python train.py --norm_place="pre" --attn_scale=0.125 --parallel_block=true
Each number is 128 + 32 x the weight over its row's rms, rounded and kept within 0 to 255. Layers, rows and columns count from 0. The size above them is the row's rms in percent of the matrix's.

# layer 10 MLP up, 576x224, rms 0.308, rows 189-198, columns 0-111
size [103  89 102  98 109  80  11  92 111 110]
[[109 106 115  97 122 153 126 140 123 112 177 190 153 118 113 114 170 132 132 111 121 138 176 160 131  67  95 108  90 110 150 160 127 163  97  70  58 138  86 117 126 175 123  62  95 164  98 154  88 113 142 152 165 139 147 135 113 144 120  79 143 112 173 119  94 132 139  82 118 124 105 136 130  70 170 120  86 129  75 161 126 137 123 131 157 170 166 131 117  75 136  97 139  73 112 154 157  94  65 118 134 180  70 111 215 180 131 169 134  92 163 166]
 [125 130 114  67 154 118  90 147 161 153  86 118  79 101 124 111 114 124 159  85  78 138  52 133 115 165 141 129 109  86 140 138 201 109 163 168 101 127  96  94 152 122 173 219 128 149 144 175 121 150  95  79 140  87 115 118 134 123 111 163 168 119 114 110 121 100 139 146 140 109 123 122 128  86 123  80 153 161 116 151 128 169 156 158 226 155 108 183 143 150 107 140 132 125 132 123  91  91  63  87 143 161  66 146 101 117 110  90 116 110 106 165]
 [148 168 133 138 130 183 106  97  52 138 152 195  61 112  76 105 146 164  99 115 105 122 123  95  73 146 157 102 142  85 164 131 135 117 132 157 142 157 170 104 148 130  90 137 139 120 162 115  91 134 164 188 105 125 132 154 128 103 117 155 163 140 165 135 105 156  82 173 186 131 101 109 105 128 106 127  83 139 155 123 168 105 149 132 188 184 119 163 181 100  80 113 113 131 174 136  86  92  93 147 102  66 188 209 168 176  74  89 105 112  99 115]
 [ 99  85 113  87  99 113 138 117 172 112  96 124  99 150 120 172  76  68 137 147 132 165 128 124 152 156 123 198 142 151  76 161 147 137  90 128 137 136 170 160 114  89 162 128 151 133  72 126 114 161 110  98 157 171 229 176 110 162 133 186 140  73 106 123 136 105 144  88 167 161 140 118 147 176 140 133 143 181  83 161  82  85 134 158  81 126 124 168 136 196  91 118 179 102 137 138  93 130 110 110 146 155  97  83 136 138 131 135  93  12 110 105]
 [143 118 144 152 198 107 161 107 131 103 163 139 158 161 159  65 165  98 123 120  50 156  45 125 141 137  34 142 136  89 114 104 101 151 106 152 128 152 107 148 133 166 120  77  76 149 199  72 167 165 113  91 153 189 173 118 124  90 139  46  80 160 110 138 164 154 155 153 129 144 107 145 138  99 103 105 148 106 142 119  50  59 197 134  59 129 149 200 125 172 128 143 131 114 123 158 133 147 116 122 139 147 122 117  67  96 121 132 145 131 107 101]
 [137  71 164 102  92 122 167 121 134 119 130  89 114 143  64  99 117 187  64  63 184 135 120 156 141 106 149  72 159 170  81 120 130  93 140 140 143 154 115  70  94  61 103 105 110  75 165 186  72 153 151 131 159 114 142 145  78 100 126  57 160 156 130 121 149  84  83  83 128 148 124 144 143 141 148  98 112 141 132 111  89 102  77 128 147 183 146 133 104 149 104 117 164 146  81 117 145 110  99 127 125 110 147 153 173  40 142  71 108 105 173 151]
 [159 191 122 105  98  91 143 118 133 132 115 122 151 171 196 112 111 107 108 131 217  98 134 141 156 144 167  99 118 153 113  58 177  86 128  66  59 137 132 128 103 104 140 134 143  97 150 183 148 144 155 129 137 124 118 112 125 104 130 130 146 182 167 139  89 155 109 143 155 143 115 154  80  98  99 106 136 148 133 128 148 153 106 138 131 130 133 148 134 118 178  76 111 119 151 127 125 112 173 100 175 149 156 150 162 111  82 122 165 128 157 114]
 [164  89 139 102 129 114 106 157 144 108 146 105  84 124 150 121 107  96 141  98 131 204 133 105 185 123 106 198 123 160  97 173  94 165  87 162 155 155 176  97 176 147 115 131 185  82  98  96 165  97  89 117 179 185 122 118 166 158 119 146  67 162 186 122 108  76 133 162 106 131 183 121 138 150 135 164 116  72 145 107 129  98  79 114  25 186  77 170  77 155 125 100 169 132 107  78 107 123 162 125  94 101  87 110 121 125 133 127 107 138  77 119]
 [114 129 177  98 132 139 140 135 168 114 134 151 165 138  83 181 185 116 120  75 125 161 155 143 121  94  96  70 145 151  93 134 164 128 123 126 119 112 149 193 103 145 147 187 148 196 134 136 150 130 152 145 182 145 156 144 186  93 158 147  94 126  86 133 110 116  73 105  75  91 144  79  71 136 149 148  95 118  86  99 117 113 154  76 142 146  86 136 154 199  48 118 157 119  95 144 170 155 103 133 156 165 156 151 163 140 123 142 144  82 143 109]
 [171 167  71  96 115  83 128 178 102 162 190 166 144 142 144 187 139  58  90 116 176 165 148 155 139 106  62 126  91 115 135 123 151 109 101 170 136 120  77 184 126  80 105 125 151 173 161 135 105 144 171 153 150  78 128  84 141  57 101 113 123 103 102 130  91 116 127  85  73 110 117  94  96 135 101 132 124 138 166 117  60 145 132  98 128 103  77 132 114 127 116 164 130  47 170  49 112  52 144 126 154 148 149 114 143  96 136 176 122  92 146 124]]
# layer 10 MLP down (transposed), 576x224, rms 0.183, rows 189-198, columns 0-111
size [111  88 101  98  98  86  10  92 114 107]
[[167 153 171 114  96 132 128 145 124 102 103 104  39 156  89  67 117  99  99 106  80 172 137 166 138  63  71 136 126 104 135 211 102 126  87 115 105 160  66 141 133 101 152 179 181  82 148 124 122 152 121 112 127 125 152 138  62 150 201 124  95 123 115 114  89  84  97  52 145  73 110  63  91 139 142 191 143 128 126  94 112 140  84 126  92 111 169 152 100 102 150 124 124 113 140 134 122 134 150 137 116 147  84 118  67  58 115 128  65 122  85 118]
 [ 99 159 136 109 104 103 172 154  93  94 101 133 163 109 162  86 164 147 113 152  74 102 114 110 169 123 143  92 125 195 131 156 120 113 131 123 134 105 160 108 189 144  82  28 144 130 100 113  84 114  97  46 101 108 110 175 157 128 119  84 133 170 169 150 157 103  99 108 108 212 126 157  85 160 168 199 126 173 136 126 153 110 197 109 152  98 140 132 169 120 129  77 124 114 137 132 137  61  87 108 155 163  94 123 193 162 126 132 119 137 143 133]
 [111 143 184 144 142  70  99 113  84 149 164 141 116 142 129 184 195 178  98 114 103  59 142 155 107 182 178 129 125  92 105 123 162 105 182 113 148  92  99  96 125 170 108 166 158 115 107 203  86 104 154 140 150 125 112 116  34 144 119 199  75 158 154 144 124 132 214 144 140 132 107  83 158 142 152  76  98 192 136  73 134  86 151 101 137 159 147 161 111 145 120 107 116 147 135 112 115  92 110 108 113 109  46 150 171 173 168 157 127 133  86 175]
 [166 145 103 104 208 178 124 117 146  51  90  98 166  89 138  85 191 130  66 117 148 153 111  87 133 135  62  93 107 154 190 133 129  79 153 131 169  83 109  68  85 144 146 111  91 153 114 125  90 135 154 131 116  82 125 190 175 120 101 158  98 120 164  76  91 143 118 121  87 128 159 131 144 109 158 122 141 103 164 148 101 161 125 134 185 107 119 150 112  79 117 140 152 152 132  68 155 116 131 148  94  93  97 156  98 113 125 139 135 131 142 118]
 [118  74  98 134 141 108 118 190 130 119  79 135 129 137 110 118  90 136 160 178 196  72 132 159 160 173 150 116 138 142 127 180 144  99 143 167 159 143 160 108  80 169 137 151 139 151 139  95 182  93 164  91 138  76 160 134 131  93 150  89 149 180 135 136 160 110  25 132 116 144 147 104 154 155 136 144 209 136 167  97 168 137  87 116 151 137 141  60 108 115 115 165 199 167 114  99  94 102 154 147 128 116 127 123 104 104 152 127 202 117 151  95]
 [ 85 187 100  87 143 120 135  59  87 173 146 134  94 117  71 125 127 137 103 130 120  78 145 129  47 144 117 119 138 158 115 112 100  71 214 145 160 143 110  83 138 123  79 107 131 167 105 120 148 106  97 142 192 144 109 118  86 159 111 138 118 175 118  29 159 118 157 123 161 136 127  69  98 125 160 172 142 141 148 153 136 137 198 115 175 165 178 157 128 149 122 178 114 149 132 117 150 140 171  96 138 104 123 102 167  45  81 130 158  58 165 112]
 [154 140 102 146  89 183  75 115 124 133 105 122 148  92 176 150 130 121 113 156 135 143 123 163  95 120 140 114 135 223 130 140 134  55 123 125 102 100 127 205  41  92 127 150 164  69 122 105 110 122 106 112 187 185 188 132  87 107 141 148 195 109 154 130  84 202 101 166 127 126 142 135 152 147 107 138 128 107 190 161 101 116 184 135 171  99  64 180 130 172  78 147 133 160  84 155 151 146 150 118  53  60 149 109 132 165 104 133 149 145 125 136]
 [ 65 142 124 110 117 172 146  95 147 120 112 107 156 155 126 137  92 128  98 116 120 160 170 115 133 131 122 119 152 143 101 116 114  63 105  98  86 150 155 123 133 151 174 121 135 106  66 127 147 188  84  57 105 128 124 157 117 107 114  97 156 128 138 114 119  76  95 103 207 110  61 128  61 130 145  79 131 157 140 166 130 126 103 159 135 120 165 142 134 138 147  99 173 116 133 134  67 127 142 174 153 148 148 140 140 110  64 132  82 165 135 132]
 [112 165 118 146 121  76  41 134 158 115 112 156  89 156 123 162 146 128 111 154 134 143 133 169 103 131 100 137 104 130 178 114  85 153 166 110 153 113 147 178 100 110 138 167 185 158 127 108 153 125 157 105 162 124 110 130 138 120 104 112 120 161  94 119 153 160 124 108 175 162 118 102 116 100 177 106 120 134 152  96 169 105  82  75 122 145 102 126  94 137  78  96  88 159 109 148 126 141  91 152  65 112 106 150  36 107 100 117 135 155 106  88]
 [ 83 117 163 117  78 137 172  94 159 138 100  94 150 131  92 146 134 182 151 111 166  65 152  77 186 136 149 119 169 158 139 169 117 165 143 117 135 201 115 106 217 123 139  77  89 126 128 137  90 139 129 106 136 114 110 122 109 139 150 126 121 141 145 137 109  50 146  78 138 164 148 151 118  90 139 152 132  95 121 168 101 123 118 147 177  99 158 100 108 122  96 106 162  87  99  92  84 153 159  94 196  97 132 135  90 134  51 147  82 130 115 121]]
# layer 10 MLP gate, 576x224, rms 0.284, rows 190-198, columns 0-111
size [ 86 103  99 111  83  11  94 114 100]
[[ 92  80 171 164 104 165 121 152 110 118 126 184 105  73 162  85 114 116  82 142 111 129  24 135 106  65 133 121 116 156 126  84 163 108 139 128 111  78  63 137  91 175 109 165 142 124 131 140 131  45  98 150 179 115 117 178 153 108 101 124 111  85 104  89 136 174 127 143 155 146 105 122 158 117 129 118 152 119 142  81  79 123 113 166  74  82 127 123 168 204 140 115 116 175 116 100 181 112 109 160 138 147 116 177 145 150 100 152  97 103 120 108]
 [170 108 152 165  55 133 103  84 142 115 148 102 113 163 195 148 111 120 129 129  98 114 163 120 117 214 160 114 119 140 173 171 176 114 117 108 138 131 170  97 157  69 148 111 125  95 110 169 138  70 117 188 142 175 162 172 129 132 125 192 140 112 167 114 137 127  87 165 146 137 118 119 105 137 115 130  96 166 101  92  89 116 140 141 108 103 117 142 153 175 167  57 104 141 129  94 131  75  99 126 118 142 126 157 144  59 104 136 147 141  84 139]
 [137 150 134 149 100 115 133 110 187 148 164  94 150 138  95 143 104  85 137 114  95 154 115 159 104 135  53 168 118  89 178 118 129 138 112  88 145  97 105  99 180  97  94 140 140 190 148 163 148 184 125 120 200 160 154 123 157 146 177 101 124 125 119 130 121 122 152 135 111 107 153 149 154 145 113 163 169 137 105 142 161 101 108 122 109 164 106 165 203 130 140 136 101 146  92 130 131 132 170  43  99 108  99 125 155 172  80 112 121  82 160 112]
 [ 74 170 166  85 160 138 141 128 134 165 104 167 149 129 136 113 186 131 130 158  64 152 132 113 133 214  84 118 119 176 111 100 128 112 145 131 110 164 107 167 171 121  90 167 103  91 182 136 120 167  89 108 144 123 140 136 165  96 149 117 160 137 136 136  91 142 162 127 130 141 189 117 119 157  82 137 113 113 133 117  63 114 172 126 138  76 122 118 104 189 204 173 188  91 122 114 154 150  85 166  67 102 122 145 139 110 200 155 114 147 152 129]
 [101 156  85  32 113 139 166 124  97 163 143 129  86 156 162 127  79 103  77 108  84 131  75 116 157 131 115 144 127  92 134  88 101 104 114 185  99 110 140 189 159 100  90 145 171 137 115 149 183 136  71 134 115 169 166 139 107  80  76 134 101  87 136 124 139 145 113 120 117 141 164 116 153 125 131 187 126  60 115 142  88  73 173 129 117 152 168 121 125 155  91 198 188 130 126 149  90 102 154 141 213 147 101  96 145 172 101 159  82 133 140 161]
 [147  89 171 107 137  86 127 115  88 129  94 204 132  91 135 167 126 238 123  87  44 154 122  76  74 148  96 134 115 105 117 152 165 186 128 173 136 122 106 166 196 160 133 155 126 157 137 104 135 135 138 135 142 165 107 108 106 154 132 188 135 161 129 137  87 102 142  86 107  88 129 121 104 169 142 148 119  75 101 164  69 119 130 171 108  52 154 147 156 133 142  63 143  93  65 105  82 101 123 139 159 122 101 131 132 127 175 149 128 119 129 123]
 [178 110 119  88  71  95 149 113 172  51 116 110 156 148 103 157 100 112 136 148 138 126 151 100 150 156 114 123 137 115  91 150 131  69 156 108 113  90 151 145 180  95 166 133 140 137 129 112 106 137 140  99 152 136  96 152 146 115 117 108 167 143  96  94 105 107 105 121 145 141 110  90 103 139 137 137 178  57  89 105  96 106 149 163 124  61 116 104 100  72 161 193 133 162 133 123 119 146 143 149  87 117 143 112  50 128 130 103 112  61 103 150]
 [109 156 115 135 137 171 125 167 114 114  97  98  63 160  98 125 102 163 148 101 120 120 157 133 144 144 140 126  84  97 113  83 130 114 168 103 174 127 174 153 177 121 102 107  92 160 128 104 113 115  80 118 147 136 151 113 150 132 125  97 113 145 113 154 128 138  85 128 131 135 192 179 119  66 185 138 145 184 150  84 131 135 208 127 118 154 101 174 141 100  55 145 127 140 107 159 150  81 134 131 107  98 112 151 116 128 161 114  90 144  94 102]
 [ 80 155 140 180 114 149 113 140 167 129  15 117 181 113 142 136  80 124 131 166 175  93 124 113 143 139 146  64 178 168 112 122  80 159 118  71 124 127  75 121 146 140 144 138 135 101 108 137 141 100 155  98 154 122 126 181 102 167 127 102 148 100 122  92 119 144 128 165 134 140 160 110 110 150 101 137 124 101 140 103 146 151  78 126 112 129 178 156  71  89 190 119 157 153 117 110  56 118 104 132 117 126 106 142 122  36  82 105 120 121 129 104]]